From a checkpoint of a small transformer trained on Wikipedia: vocabulary 1024.
Each number is 128 + 32 x the weight over the matrix's rms, rounded and kept within 0 to 255. Layers, rows and columns count from 0. Numbers have three digits each.

# down: layer 9 MLP down (transposed), 512x128, rms 0.0709, rows 298-364, columns 64-127
# gate: layer 9 MLP gate, 512x128, rms 0.3, rows 299-365, columns 64-127
# up: layer 9 MLP up, 512x128, rms 0.31, rows 299-364, columns 64-127
down298:147120125165115167185104128111137083116086084144133120110166157170092179106163170130094145143140156123130147155138157149091130106176097106194195056132086109077144136139142091150138143143130114
gate299:166107124118109146142135097155079118099076102169137092097175171118139150097098109130130112112093144140044051118135159126151086163231123148100136183104177080113171139139147199111184157049095139
up299:140057136074204085109074102166142106139157166119091143176102145137173077139119132114200130140121133136134192125102108091102115057105187219162135145086139148157098098169097081113128107085114109
down299:161139081100121122164105137182137154163094105094151151141127115189104154106107124087150123195131108109123177122179105135106161126160117072127153049128147083148139143140139085136153141149122161
gate300:122113131133097108128094134120067108151133107147122123177129088123141138135205147137145123112098118112095129089146130134097077163131163110139136162116135194099117121146127107147138152175130148
up300:203196114112189130148118136137139166119114153055147122120107083160129157121063139111146140121086171138140139162133134102156172145117133139137112140075149111130104138106128150141107096132118111
down300:138140141111167126116172101170187129113161161113172140062176117120168126117110072156136112133146156144121110126097123102163162121171124100086105164106124060117139168118107164087162132087142092
gate301:037168085116144126098138095116050160171072118122098168127106146112113124167158170142143070185138131123077141171078125115139165131153125124093084133090095148164112134147192162177108122105136198
up301:175096146096110082109146096119115073088160058140139121097079092135135081153135147106118154164188188135119211116123101104196133125138129173113130125191132138110143157091123180078123128162114116
down301:076155141139125166144190136124104115135193117167175097165115136071197149150106158132117129160117131117123096134086123095144095083073143097070052172176113152147097118142110116139144125105156142
gate302:084090191071159139195095066123123118093135114122131123158106143176162142195144168112090123161111126157133169130068180163114120137091165163116086109138148165162189145167120113084173149111101136
up302:139125144071090126151110106153016154070104163114139159073130145093107125084087169139184167089120140162111122135165157146079166189141095089162133157109153134124067209130098110111157127135123158
down302:086123084106151140148106176186188149114150130121075134096145166088125106088167141118153113104154125168059128171157171117186132186103068133110119122137134110180164185125153169135158158122146152
gate303:106118112131088077091101077097122164112115125067081068103133129132138194165121122135122167191152140155155141166166153122122112121110160151120140102154142103168127134116149085171173133146138112
up303:104110139122140132113112107092162144087117114129119151159115113108097169124112105088128080116138095132142095130149088106164094101141099088143124142146140142120085117106084092105115121101091136
down303:135104094134170108105085089073164144167136162126121153153214079120129123128108083154129179128090200168149128121129153149123137106085090120090166093160152123149118130125143155146112108161104132
gate304:083142099102178147132097105128132077104178129120084123190099168091136130089132118107094134138144115090121131144087141171139143127147099147084076086170142117047161088134094187154112108120126180
up304:139135099125080146103159088148165108077140127092103166160148130090235129086118103136147152064105172120146117129124153197149147142165030087103091088179148111165097117148121148130211129156110176
down304:154168109136094131124167154120121146179141219116126074150120162075136129127170133092099171099109183141134084091054100083172124105185153074111082117156067184150103085141126145120081180095174091
gate305:094145160094164153123141172129120120157122182165087160112096142103125107105151136155110106086156139158140151173142135107123115124103102152128155103166138129109114146115081127078132157118099141
up305:109122141154114149134148145144094150116129140141125143141152145150104148133098131154156148196171157155074117115112138156154121132086124134143127139095118146148086116109117095136086110121132087
down305:143106102126126131071125108130161135140127080121141108116165122153141130139127123088091138123136143130149123116153138138117092146135117099147115117125095143146140118132120102121140140114154097
gate306:112183098125108117118143122075095067155074132069138093085079105069117134191194150127131120142098106112135173164098087120160122140140141052095153148121146096085120097205139106152133229120203123
up306:072109165112123116140106083153097084127135152119131107125114183126152143078129138093137133086109078137124136059161153122138120207219109107086110187106148075143120095091118076110112128144118077
down306:131126160122073121126096137090102166152075152175124098090110086158121168208151161156170171149100114137105100112118086156110081143122110078174059133122146174121122109092130096249175102152194116
gate307:141111117163115177177097190172166156082083151185134177149161092153193147166179114125140126109138133130177123115084114121158201178123187074126153073140153092093101155089125098145123165156146159
up307:154146168119102073157076129182126154141126117164118062085119131153112156112092110096124116161091115078159099104139128096091074190064170170145119145093132153132104145166103088112102140187090119
down307:169121144098123112060078101124135176159104134158109103156092124133102151108067142104148179144132145078142189123119162133125125166117141086042222093096144108137107112163144114112151138061121130
gate308:124106138181106080095079086178143142172146132162080170166127063077145078098137132141071150102138128081157111118144089112088124118111102105147118177093118112093053103148164097152144210158145189
up308:149167116093056088027094076133151096044136130147103130161160102185103139104161144165171124177119156170110133094099124116163113116189139052057160122112141081123124080169208096139153120146137191
down308:157109122129099117105113137017127223130151112084121128156091098160097119079157125141114085149149157172100120138154142110103142087150097162068160095192147062227120110138123129101104171065097139
gate309:183107079106063156117140078092113174231162131177161088116158158081126123162147158103131135151115146043094119119112157153058168135073152046132098098141109093096056142151166087108088132145112072
up309:136102138155133138135107153125096195127122132104167109070140089167146141175094136092152113118084127206180128093128129075139134090131132181182137122164156132196114155154125099109136085099122126
down309:155167118101079092059184089234107169094147159096068110130144155160149089148135124138190071133047069101085134151186148141127123150177131107110136147111084161089131090117110100138143091107130100
gate310:134160120177118126118153178133115148102131146156099125137098122186103139158110162152119155169113133137111159130122111120097139129129106134120177148136115171086099192099119136125115136146118147
up310:140123109099128131141136131131123121127140135121135095147119169119140125152138111176173137148116120173138141078096142172101143109084145148157085113150153150100161143089103151135143105114168105
down310:139105129101138109123127135108183112131078091131144098103159106159143125129096141087048105092121118121123157122105110085122112124132153158160151135137103141165147119143142111119135158102121116
gate311:117178164090134119092098119204132094107098187147154120118097181140174134160104155127123110136167096096143098102112092120079137114084118155172119148158148154142061139135121152166195144163093162
up311:089115207155108149139123107163136136148128190143154105127122131126137146111132038131110124121084132164109138092116174099062146114184198115113127148129157180159117141134193144140059125145144144
down311:143140166094150197154143054132067167153174129143175131176094173092172175096150123073120106140139103123118132111204142046075126134093090075132175118189099138086104165109097151184187178146171133
gate312:103090105118148115086116102119100148172123075149111135121195205102140121142129106120150121116065118173064177170133188120059187066168168113076125138125187109144118126139161140104127123053132101
up312:072128184106049174150110188176117143128131127120102084125072101145110129118163057067119065102109098139135140121102139054126137086124081066133111131128094160133098073116126141196139150132127096
down312:250186075059130097111158068084140096090150160136055097116135119142146139147066090226087148116085120118066174162123168130143101173202110151115141069110144146120112132119148124109118141100110163
gate313:167110094117104173207157073075081112117160139110061116146123109128169133110154117096140203142082126047067156164133126143139160160198169108177118152118153100110101162159161127169125125160170054
up313:093095107121080146147100119167156124114105117123120100134156083075077110107091068197090170137157100141176108108163169157094115148126131155167118083117146171116112118114110143156177128115149135
down313:076119125064060160124112092059093150113166137074120129075175125161164104118063123100171080119141167121149145125066122039061093163073145135160167150177092116092125109128100122120194102168077123
gate314:035144117133103130113154111124138175171155118146173177186178117163117130135138135111132166114126100030150137119137166125130093185068158117165174118076162187121118136073090158161189152161141112
up314:116134207128160151161134211110126082125149180092139128210146111121122114096112101140082131181121211112141065104057108087092094110108203152150149195094191181102158103146146148147145161173126144
down314:070168159088124114051198140147160066099118189113125139113127076150080134087144170164108130117141151109069112082086178146136153169063217162094148114202182132088131142168136090133135117174101161
gate315:113209147101122164122114152075130143134075083124202160153123080135158110098141157084170188099133179115111090106031103105121130063150168114156183140156131153181151112165160167137128116178107129
up315:053100204093131144126163066157107103118067094162110124111126141118141082114184179107092194081039052114128117146076131163082171170154126067143078132135130136151146107166075113163069160120126202
down315:134041091126115145165151111121093224120134152084092153101103155115213116140105084164126143139156109153163091134124087170106027123138034096138068139067119084139145167138127172069124173155122172
gate316:127162109159036134102152117110128139160185069162133055102153143108088099081161183079116105180076081098160143089171145153129134122204057152096090070119119157161144129225126135147064116130118207
up316:170123171130125083062148129111066138144207131076138166127114139147129138121172153113100082145106127114105126109117097119118121111156096137094142072166083133107126128174171051168045116075182174
down316:128151107097108137087088157214082130161110131112169131088090123148117129164135146175094172146131064163105122095159167152142138103089165086137013139181181179132145151080064089175089120145103133
gate317:138129134147129076098074088103104109123169102195163093131165123178158157088205128136100096169137197119141095150130116150111073100078055140117077132113053152132108133156174152158135188146125183
up317:159169119098122134143145097106144111111063155109080149129193130172126110169093152150137131122051143193098174099100099116065142110106141137068128149087140108144112085109115118144137111118201101
down317:128096104150153119117187190116146149110079179091149131136152191158127124121130121145150140125128106140139086126136082178224115131110139165141169150120182204130082104093135155131172148226171146
gate318:104092154124100124091143128197135200150172121154116133180129135086134100092148139016140128129069129108154188136091165104083141152147127165101118104105122142127085156159134088172163191170118157
up318:110079098133148092060105081130142121121088184178128156136151131129145075117049162150129144167071110128131090036140174135140078099073154107101068187068124101122161130142092090152086177157144139
down318:167168173123124109153164092155166062166133133112097161088187076146114120135155065149141166148108094119190119068132056134140097100100124134127098063195147168154162102111087159145189167156108145
gate319:076070107154162156176138133103105166158095118118126085157150170144128085176180146104143108105139102176080125158089126090097089131172108131097195157169111114124160165148134133116101141178158153
up319:159137096147101106134095109152144152148164122168149117112068157129133166139127089083121110103080122123131123122134141118211233126114125127189099086148175119126134120096093115093131149106122088
down319:151132142175165160111117160139164073121105147159147137165168095179140163147094115114166131102163123136052082097101154174132120101151144085125139117125183088139129072156110162150134115101129087
gate320:114136104097077169167093098101204119100143146145158169128122052103109154168106107083093122097152096127138138124036173092112145082145109116094073087120088129049098137168121074108076179073107113
up320:100079159181154075139226140138131131108096112115115085168072088149184129184195096145199198195106115174128124177167158167117115112172223088128157093163103140207160087055113117094158137173199114
down320:189164118111095109221178167173060156136113131113081121120114106145107151164121111140131090097084109140126138162078106161075138104101124136172149167104111174176157119178089128100120145141165150
gate321:104056103171115190164095094095185157204158194129158195136146173095127132166108158148153086133153138066177152135163119138116086130171155097159114129115173148144129144149203094117124163188162074
up321:102206104075175073126162200149136105142090070098098164110133148070103080062174133103105170127107038133102125150168166133126115082109114199183076151141142133077118115125147146150112122139097179
down321:099140174147154196145143146167100106097119075117138084140063169131116084097124191128136112076135050062197040123149145142138099139153104133161130100153193159110148154122131158163091145154148157
gate322:126115135105106183159074157106168168133132119210140018164097125069173106106175165137088122079090162083122103158227161126175143132161184070154122144096105195093139129161174115144071126091140065
up322:134165126148179121142123198095141096104185132074088144142076078128102149108109091092076159154120109189140097152092134169162134096087153121117149148163084139132130119147148145078132207093069182
down322:085165140131129158140151104145151106092145124149075190110204082082119124139143088171190142135090132125133102115071154153109126106152061127147217114078075128173090098119150123093172068116093169
gate323:093115114064130015122116146117108089152098128183119218172129152109150154063125097107136140114192149161155173116113174168114155103151185113096146106110137105133148152117164116095142076126091158
up323:155120185095148126124081129100126123153136159078144106107084111113139102120126130107178131158081136135162156114121169092155157084098081105107178092045136120128151204155105139045172101142171154
down323:105173141102159106143189076082130139172134186102205171170209089192130166109100120113147109081178170148106115099079167148150096134122110129140117088099110074098090202126171153126129108086151108
gate324:083160073097125096145084112056133114117110133123132081130112119091154108140136151145179090047169140170162111188112141120137160131113120056141132096064143136144118133119117159106140205105111115
up324:153063133129146167182095151169106061104088142116145138136137131140083134124153170127142054125097163139107142129168162192179108095096173081143159118123128152105180119114117126109091116190109143
down324:189150231136213096117069165114185180140122130123127149185048123134115125078113219105104141152135164050148144090142122089154131129142133090128149187120095064156153148179135108163150152185112112
gate325:083115172136090175135156123090101107167141179134102103127079072159108159088083100173119132121160154076181172159100144120141081164149125166189084102113112157121120141059170124100057114114128107
up325:176082103085126127148140168159086161143135159152075091108108122101118112082126155140102095113085090123124108129116196136125089138142173115114127116156112092062159137145094112159132115118132121
down325:135124105120101184129111107161192126093119121124131138056140050107130156197151147171126171170081125164159161155126146167172121089080120147138156095123137099130149113082118132070132093115094136
gate326:139148135163141181085147126139150052140153114152122125184161161084124128188096170100131089105149138102145132134149190183138138120103110098165113148122177168123098165104122098216110159129134128
up326:116069107099152126103157109116130084205107128144111172140133144082153097128161171119057113092180159077129154125115169166156126160124093101080139137137180107145094173089188122180129132070093093
down326:102118074082147200136144082069115045129141144171092102168093111131108130113162181139141102144119131051139161095115128166173094195173044127074059143094144132121061166099156145141161090170170115
gate327:145124124150144116145166095080132178167124107133183132102092119131102162136105139127080125136199146112133092141162079080141162134107120131139183163105078105185148253094083171132163103105129091
up327:079134128176174076098130117164114145143143130153127176154132142188125094147098113082113096113063124101086121084059154077122081169154146143149096140119031072106118188167086137137133166149117119
down327:144165084097156175088102069193175123169049178151103099132080135104192108104114134174080134144090113105123096133159152136184138143093115165114056166124109133131127158113138080133135159108124069
gate328:124174126118143175120072110117134148147112141136185077098124062174117129127129108117104061097167159062120161152142159105112145104045099106134091128170130188120195124094096142181029185124189091
up328:060060157144138135185233130119185112049109103133092129100174130132126080137138083153158083125123125140169175156190111143145149145162105110147157074124111149113091112190163144107147100130128161
down328:162137108158121198086132155084194103178042141128093069128123155144113093165134175065132087123146129102130073137130099123089147168164059116138085055091175150126069112123096153112129229055158126
gate329:102093131140123163103110073131145142140118166140116092172108183101149162099115142156140103140160075116090126178146151125144118115174135113109189105109099091103107144107131255139170178079162142
up329:159151175171178118107126147157142132109155133160108123173141100179093127176158117082146106130127118213100105107152116094144159219086141105146156154186163138132160147176136098087100147125190093
down329:076138106157163173158122123154114085076195103123157075094195088156151109141130077050133131119120157156128133099136102107171120199156111091131091162102169065095145135159087188163137124094154127
gate330:159141141121157135150110157101142126113149149193087164194125136162205168163160134129144120119166001135136092103083130119195132163092157092146161157144171101131162142094107157106119215140123157
up330:109119142112067206132083149167172140088116143150097101178097172185167042188107118106189138112090183115110058214118125101069140096108119091073096099180131162189157133175120140152125096100170107
down330:108116122176060203218126097161120096107094140133191089123183166190165141124152104128113155132109152134076162127177182088079127105196141157124113176107092210125131074125138155099125129071126120
gate331:147133165133148125144139155126134160143170169108138100176079065089149112119127209063102132032113162160105145124121091072179096088162108078148154136094183188162149151172131146159158167088100201
up331:122140104137122069164160178156165112158117187149134134125127077068122153089104105198099168133160052094081112153144134183178147079093143176148157147139162101117174125083103125150184131109143116
down331:091045105155082087090110140077145149134142097220079129138107068117128134119144184176102155108141148158119098183092144154100164162189118148186119085110100120114128097086140068125084127077151159
gate332:182134185120106173184109107125163110068114155127114086142166145100117144153143092123117132128154136144124147131068105111118170120139110127128123161188059111154106098102115153129159177138148175
up332:164122129112173136122168120155182072144140086131094120156142159157131175139095122116113165154197107170125139173131092081142142191133119127085139117169146078164129148143128137147100157138156095
down332:105110115112139119128147169146148128115131166146179105119117156129115098142176126160119156131076123102156105121140094108174096092059154078119058148096147142083113093132107105140187143137087124
gate333:081114180140148145106199148106090191145114124068114085154131113108109125125113131153119071166124153141162128153168167142078174123082122171133156103145165177207179086079131098118135131113118144
up333:096095100122151129163199157097108132135140154090075171124143110165141080131114135077100078099143124093108097161164190178098135168063130122126127117086131133168127161141115158096138093130092193
down333:176115046118102111141189116171117066199142118102155056051153123113148095108141072108192127169074175111092140128153109137140151134114134125140124147133137129089124200121132112122131094127107187
gate334:078186124119015118124146115131066134149107101139152091104174141193115122151099181091103121116162174087167137138113130136079094163177120112118120107181193169071120150086166148125093116091091107
up334:134171102121140168138111211077172094144133106129132153105089088209139106076158167148140159158147213120106146108157105091126135142158101083123129119106192074144154146125152126139167132140119107
down334:100191138100178119127138143159201152057124130113153176166083160094173091114122107134106100110146113081160113145147094093063159077137131126073135101149087092082074100109145119168137144177175136
gate335:052143066090154128169123136151086190142070121121151116115119088113050096158183172093159088149174127113142122085211134123168094146137124166088127092085142168170158113084132098090173105158102192
up335:102078181094116057041165097102072105119126070174130204132106146117134143183123054136149115098154195101158146154151131166127173120176122132162104115066137176041139108091139166153035121133162105
down335:083152064147077105146165109119070090113114083187172161166105085166195190126127076112143140121150125166172100126035080214137118094099119061102110111160121075169103097150106146089110183126165109
gate336:140162109065147180147137101110155128103100118180153086110149117131112146149154175136144121139156153111174255067131143101160135142104088145178112040122113131134103118129150181112109162090145146
up336:167177087128144131158176173094112143169146090152074073140143142079144127175148127061154078190108171179174153152110150149153154108107124160122105136104118136144126139077173132106135180078219112
down336:114180119160112123104136044155111126097144151215080188124144107110152120151083140169147112156131126137140111135116146143175115132164127158092176143115138111175154139082062149060212134136128132
gate337:111148137122125135100088110147133119118078131126155127127164204172139178144072154151109066178177165181071100166102122119157146117170146124099122134133151124121115042126122131127152109071135137
up337:072134116116165083168134145095079221171123087150165153122136128116086132111096143100136092134116129090154116092112134137160162155167145175102154126169102136167121148179119120130136163104090116
down337:123150131137210101122149119113150078144095110091145084093112111141109111109150123076060114151111082123169160064127121095113160118137202172158073129147169168110116104157112169069147160113141133
gate338:155096105138078105098135133091083117107109124092148144108123070096151130163160129073152124160200103138155114116119153116113094146121122129114168102171159144154077154114180153134150094169144139
up338:145101170169200141074134079182151147099181157134151105116109156125082158125145143120113141103124196111130184051113182103112152158126156115104127180156128160172136101180107076147117160095165117
down338:080149165095144142097150163104157141081180112163124125068180120104130149115135116152140160097133081096102040152101130131060098193136068086100150123132080109109079140145109135088130037172126126
gate339:096098105104100127136130163145128149163129139129071155143139112095096165148133136139095116087128112123138146164111147102094117135152096107120188158182114145135143117123118136089117154117135084
up339:098112130098153110153135151069095147178104088142137151137090140139134134144125106095161145123118134136160133133211118208116130119114070134163125126038153069083128109098117105091141114115178123
down339:129100132139121073138144083147139113122127089152135113188134115123110130111122116124110111099094142120054128139068157065158145130119147164109141136173132129096153201121160117084099107073150137
gate340:141161100144123042091128111129141148100089094154170213135106114117140158127065113135118107051112097089131145168130143097197082123114101083176132106187098046111146087125136148121082140099096172
up340:153073155110093195139137186094111146192144161110176120108131078116169131092144102131156099123157147189158103099162125125124223084155102115091155107065097125195119179110121073170212094088111114
down340:114118137089106123123106069119050119136163088151098182115172118105116136079189155164095192146163201149096117145150087127081139135174089158106173134106184072194134119110096158093158132110139089
gate341:119128064110155144149106130145095129119062109143124115097154115090112108093174151085179119155113186123116111134118085102114056147128143099127120133092119159172172126168142123141159091080170148
up341:130159104102121152148249121150130127151126060133148115146139140145046126184147167131157121159120197118126180127146114141105139103076103079205140098156155103112108017114132177116108132151064186
down341:192153121198155155164163172131120094093079140187150116112142113152156118133077127213169133106093138131086121125113107114217107150178097137139013187119141074107137113169119121147067182118128145
gate342:140119113137093121126122105130110112104141189163155109154165151162096142179130105122163202109135098096136129134131097093129156121167132149134126162122116149154225169089151119104126092132138129
up342:130119147157170180152130146151127159123116127108098109117148083154060115167176173121116116083150112085096143151114099094179143132102128142162180151105194093151156106137154113126178090110097122
down342:127134178073117099078102154146103145131103165112063105143082129121162107079160107165111174092125173182132114053084133103172125215176165075121117131115141122121140134094169161094158147125090143
gate343:135142165134160135119130110108163148130105142104121103096129095118128131123102110144176103132149155085130125198136105114133095161136125157155140117150146130120092128104112126159094114139141097
up343:168134114115189099089159131108152133095130107121113107135131127158140155146078134122109113140122142098158145093101166112129094086125146086091151148146122119110159150154110179116127120080150106
down343:084102120135122113127134116080113099120182154123128126138074179113156121091146113106126080110110131150134110137175144108130137145125128129102124132122117127124132128121115146159106143132126171
gate344:132151157122139087153090143110126114138059188084113167176069109125162153131160134116117090104131122128105129212089103130171081152120159132079184172068073205174160172154156099086093088152130092
up344:124116098146152165188130185119122137124131048117117057095129175140109175152122141108123112120129162102146118084129158136125141083162114103087077122106116146121125121140093100143122113118144101
down344:121176078148146181116173118144119134185096153130107091135116129081125182148183075113159132124117035158148093114104139157076146119194088075144143130119136114140142156211103096107162087108115141
gate345:115153106103099145131141154108131133132121137113191151119144168123129062133174148171183055110116148050044145076055095100174179162108136112079149119160125120078102140155163144120155118112156056
up345:170101179135142126135138159132065158140175116067092121145115176121082183129155195121146076149114082118113086164089197144077107158132092142139115136156125161145100147139136089159136125094179089
down345:181116122098126120139147128119108149130157153103088109151144083192121195158115150127128176133128130167216111145157126171146132145159122119175090160148152127136074123161095167170078128196102127
gate346:178173144165125084158097056094158148124119068226168122107178137135144177074087152098124153144172163100079143131126117105128116089104119180108106135123125127103161090187116204150112151117156108
up346:114118108116101194145149101156111115121083068144069107134157179150155055094107102099137119110136095157136139123122120173114239127144142193084102141151091137097107123145086103084205142163131162
down346:124140044113179135097132089190100182109083098127055124177062191096117137078132110142071125139137203094119088125144173132145212173117146133118111149111149088165222133140065144154146183174097070
gate347:194128127161122074183168138129142136136088150162168156110137160133144178120134136076150051094107099118094067141109115174135088111148187131100140154164105032141164151092197116143221052085069176
up347:152114131056117136154116160152139140134147128153099107145146151124134098085159115143135144144109113066149064140132114136090092132135079167135062137081154110126158160137132109153132099186143141
down347:080166181161162119148195090143105093158170170078143210131139115093153142110155175132117163117181132182163175185113138086091146101156116096123110122162152117159112156125166125142079152090110159
gate348:160114201176121140114136151147142105101108147190116072134130059126152163112131081093123131073104104183132119108161161124130099146118132144112095151133173131115175150162142106126093120152137113
up348:124155127092108125144149101123147132150090146094105137142115164143172137156109116148119139144115172193137145169150124113124106128158111141123121135126142178135128091101157095127125102134127124
down348:125171123061151118136121156139149114147157107133098109160135134138107142076128141126132133152129139070102134127146159091135132111129149130171121105162176145136184117168148118115128168068088121
gate349:132149113110120083085122137096145162106146139130136108119122118143147149140149147153161136137110185126151125159097137134103059171121148120167112175126151173121101124146096151137120099097154093
up349:138158125134117116155138099146120141161123135159161115134138142174131181122095131138164091159130084139154117091141138141176134167098148146149139081104090150158130194107131158129111114111095195
down349:127075146134149131091078166127140088144123126145100094090132119115116141116092167099132128143139135106135099166138146135121091135128107106145178102150107096149136114115115101121158156108141064
gate350:177139090112115090133094101125132136153115171129132071125096139097127152133137098110127120099109105130125123111215137145092137084115139175126123101131109126104157128131186129118087142153166117
up350:114136145150107164139097116109129122099112158091077068105129141148090073191099115113114121090101148136128100082100146105118126137097156154181133162068085134163072118133131137152125074103106115
down350:085110084129074185131157123115161119134117094102115103094211122137144153147112164136138151104098103133110115118060153085168162112119089109112141065188131101162148160178131103181135098133074139
gate351:092047169159184100163112160132122136136101070132146090063092134109081101089139198096117109083123179074141126154096157193106146112123122166111190147099128125125180133108176078160178093109105196
up351:133150102125077152136084184104103083141203123161142143174180154161095156139111155147059183101142138129180125160114213119091150135052153130148118092116144146149171143184153153105172133127078117
down351:169129132072139178118117205127112165088136074100125103144094136105131171097155163092133115156116115148120149079158101134076144076110192136178115125221113081135095133146161080165124147108189100
gate352:043143135097103143104155136116079129091100203159137099097209123117146084127096111112157156094080103117096116092099113095102184168124115155171147104103128143108129150095135116124156132145063107
up352:132142048124084114109067001131096188169175138104099106120073112103141164190139120180180137134090134104181118104194082076180135111135106095117136139174113158197096116170134159149151136147140124
down352:139137145079104137124040114075120089151160116223158126134089093122127136143091084166110121179145101161150122178090138137086115095208141119168084154135148164137133077141140137146101158131107149
gate353:122071120128073174129126119147160159115137148155085157129086087110114148222142100118134204113129077144150133078135118199113134109110153152145167115131186137134110130102183171157175112138153133
up353:123099120161187112115096188121149116062101096100118200146092142145134148182101132097103125159064147075120156196139088132171104107192144063113146092128214185165133140109134197109146091114141114
down353:138151134163186131116143124084116171119127135065137188103126152144103110130151122133155108148078112135137098112126162089121125197119082141104156121112037174102075140173147120115090091108131079
gate354:197106125108097117116133077141124118087141095136139174088143076120132148165182156086141155093178150141113138126120092131205161098139080123116164106100112092124121089079139175133185121144154159
up354:111161091115104095173129166097063118126161181061117081179096144212164159110162100095195123126155161155065131163102151082144127109133113100185143110120162120113079102134144149108104184123150172
down354:144080137220125104133188127138155096116119137109129107127145113204128118115136186148131124124173118140117139145144076094163076131152194163078204090115135128153081102142180116121124126151125082
gate355:094104116142139106143132147151094157190159093155160189158111107136129106098153144142113105142162131123154130120147142152127124135070128161113181152119102118098100147089134130149154137111075162
up355:117108101142141130112110115093097100127114138085138144164165075119083126089164140180156116159149121141146117125154169160148147171153115115087132092150134083148130122119138152143140100079126132
down355:160133105121146171106109176111146127113164127157101111129102098137146121166109127182092126112149116127106104212120136098141108150135100108169125084118118102160149115171113097101142119170149124
gate356:122073135155142106096057102126142161174143126131175125147163093140126163057166102077164157113088110154218077091081097112101090160162061110140161136164147128104164132111132061110092169146165203
up356:097186184164161057127100098083156063115105090087172151101098130117112087181072082090183137124118199128116098093159139151142107136104144177109146127147125141143127064081092124111151125151129124
down356:154112140072086113114083170117114141147041111194102061097144107079089181117113128124133061133137141138181169137126150129083092144135110151179108153090138161122124112113133186089200144116151142
gate357:153103145112140106114148139128119114100163123128073120109118091129140098121133123136123118175080087089117127118081131112136118097109108120139145093101094150169110102136103124136139146127122148
up357:141142126101155157154152122162116138147159182091149069122156125126121099068085102138165188180198116146135117127159124111072119143127112170140147170143066121105147081130087107136122094129099143
down357:171121108144100076117111127123130097108131097152120105145144160138172124145157054083060088105135083126124136153104107138136147175098157091090086163097096149140099154136114094116102207112161158
gate358:143116160108138103151134143096107106101167072115141103144093150126120192155109167153147157138199139155143149091151134131114136098155135156112194122159118115100146124131158114079181142120120120
up358:108138114108148132085130147160060110167146186136058146125116094158135072148161127133108096102157114171139132098091127160093127127122161163158127145115146169096139165078080146161108142125163110
down358:083110114130117122097114157082131154119114136117106141147111145122125127141096192126131096119105126138093122132142138166138136180122116163171167169137082109174123170137076120111128142146108142
gate359:176096119103092123155167144110150131098137123089142124111140084117096179168125143130078159127113132072086159135145136156123154110131091132102118075116119140040116107148131130170136114162119076
up359:175134134123172130138085114086130122087129104076090136129107130116135169142106178119131127044105152100095174138177123102132102163105128129131121128138136188065142133169170146124081110098159098
down359:072118116076120123113142148127099157143141134133106126148111142077095129122119054115141103110116113155147116121159117129144078110149140157120086134127145117049093099114090113124082062202062110
gate360:134120128141150124138104153140155087138138100118164154104083065105182141162147102175111133096142131143099162136107157144168143222125170066134179165170152093125176102131130129132128114203181117
up360:187110088139155097176153178095117112114181160076088160077092148143156096151136123119150144152142133109085187148191127163172153163119151114114169114095117143158126134125151075176090113164131112
down360:114112172168129094140095053110149130133192072090133112103140093174081056130139105111108080138133173146110173145121165150149150089163098135149118145154162177112122179173125166088096085158127149
gate361:095081189048160160131093096124108063072135157141146189072159142116114108163159118070130126033113087128106109130110144157147127130186168120132138120152177063097105176098173130119102119150107105
up361:102096153088088159157111160181076103107110072147138167113163187165085197106112141092164084082123038119124122167104169108203163128109153134132121088167187129182172117096141126127124071131064041
down361:075094158092096115160162111057115069136089106152095100063160113132167117131112160148138151054104169104158104096156125132187162121075135158083051096116154165161049176111128186086171137144168156
gate362:092094141147112164126127126116153138158122133160108154124082135116119136168136162099135109135092156159124128087116125075133157104189104145117121158085150044078134134177119108075120138074133101
up362:137160120116144148105096130138134163146137106098209112100171099157154114118129160132070139135054119109142131098084102055137113164129153140119133185160113161084106128114158142104117123062128089
down362:116110160158111092160119143157088145123158154068095112154062172126103124102164121102091128158152133168118119153119078186080190120138116160131113101132121087130109112101118186122158133134103090
gate363:122154095156059160198156157072110124134145074149087130125081110084108081154123143131105164131046133038116140119123134109091106231139114113093091116152039127140147144175138049132140134096143180
up363:131153145156159124131115132079145111159102146087150171150142117095132155055155165169111067122165180147117157144162110110178150105153150208139141131074152125150115098150156142112122199037184137
down363:127106145116109138111113076106099118121146123185173094129114195135167108150129163096138111072166106085172134115116135216124112189115138073070122131142087189087127114153141067137088152068140120
gate364:135096102128062151103126162178145153152129120155128124090165186094158101127124134150101082210089082162118080107169134104092124139171121165101194135086108184133054124086112132167148131114137098
up364:128072133118105061117118105099141101164156130112159167120133162163092129143127121140125131102112114139128148124148057052208090160116166096085135172126149065066171141176107088125055139110151122
down364:144126128095168130135087145129149066109164165105136146134149131147196037153115100149118134065078170084083088101127094072108134115122120113163092157085117156109127158098146119098143104154164148
gate365:153097118128145152129072100104115149151190090168113149164149094130133204124155158141079135200130107146092123177098223147147178090181099107076137147146104096115171142155155161062128123113182100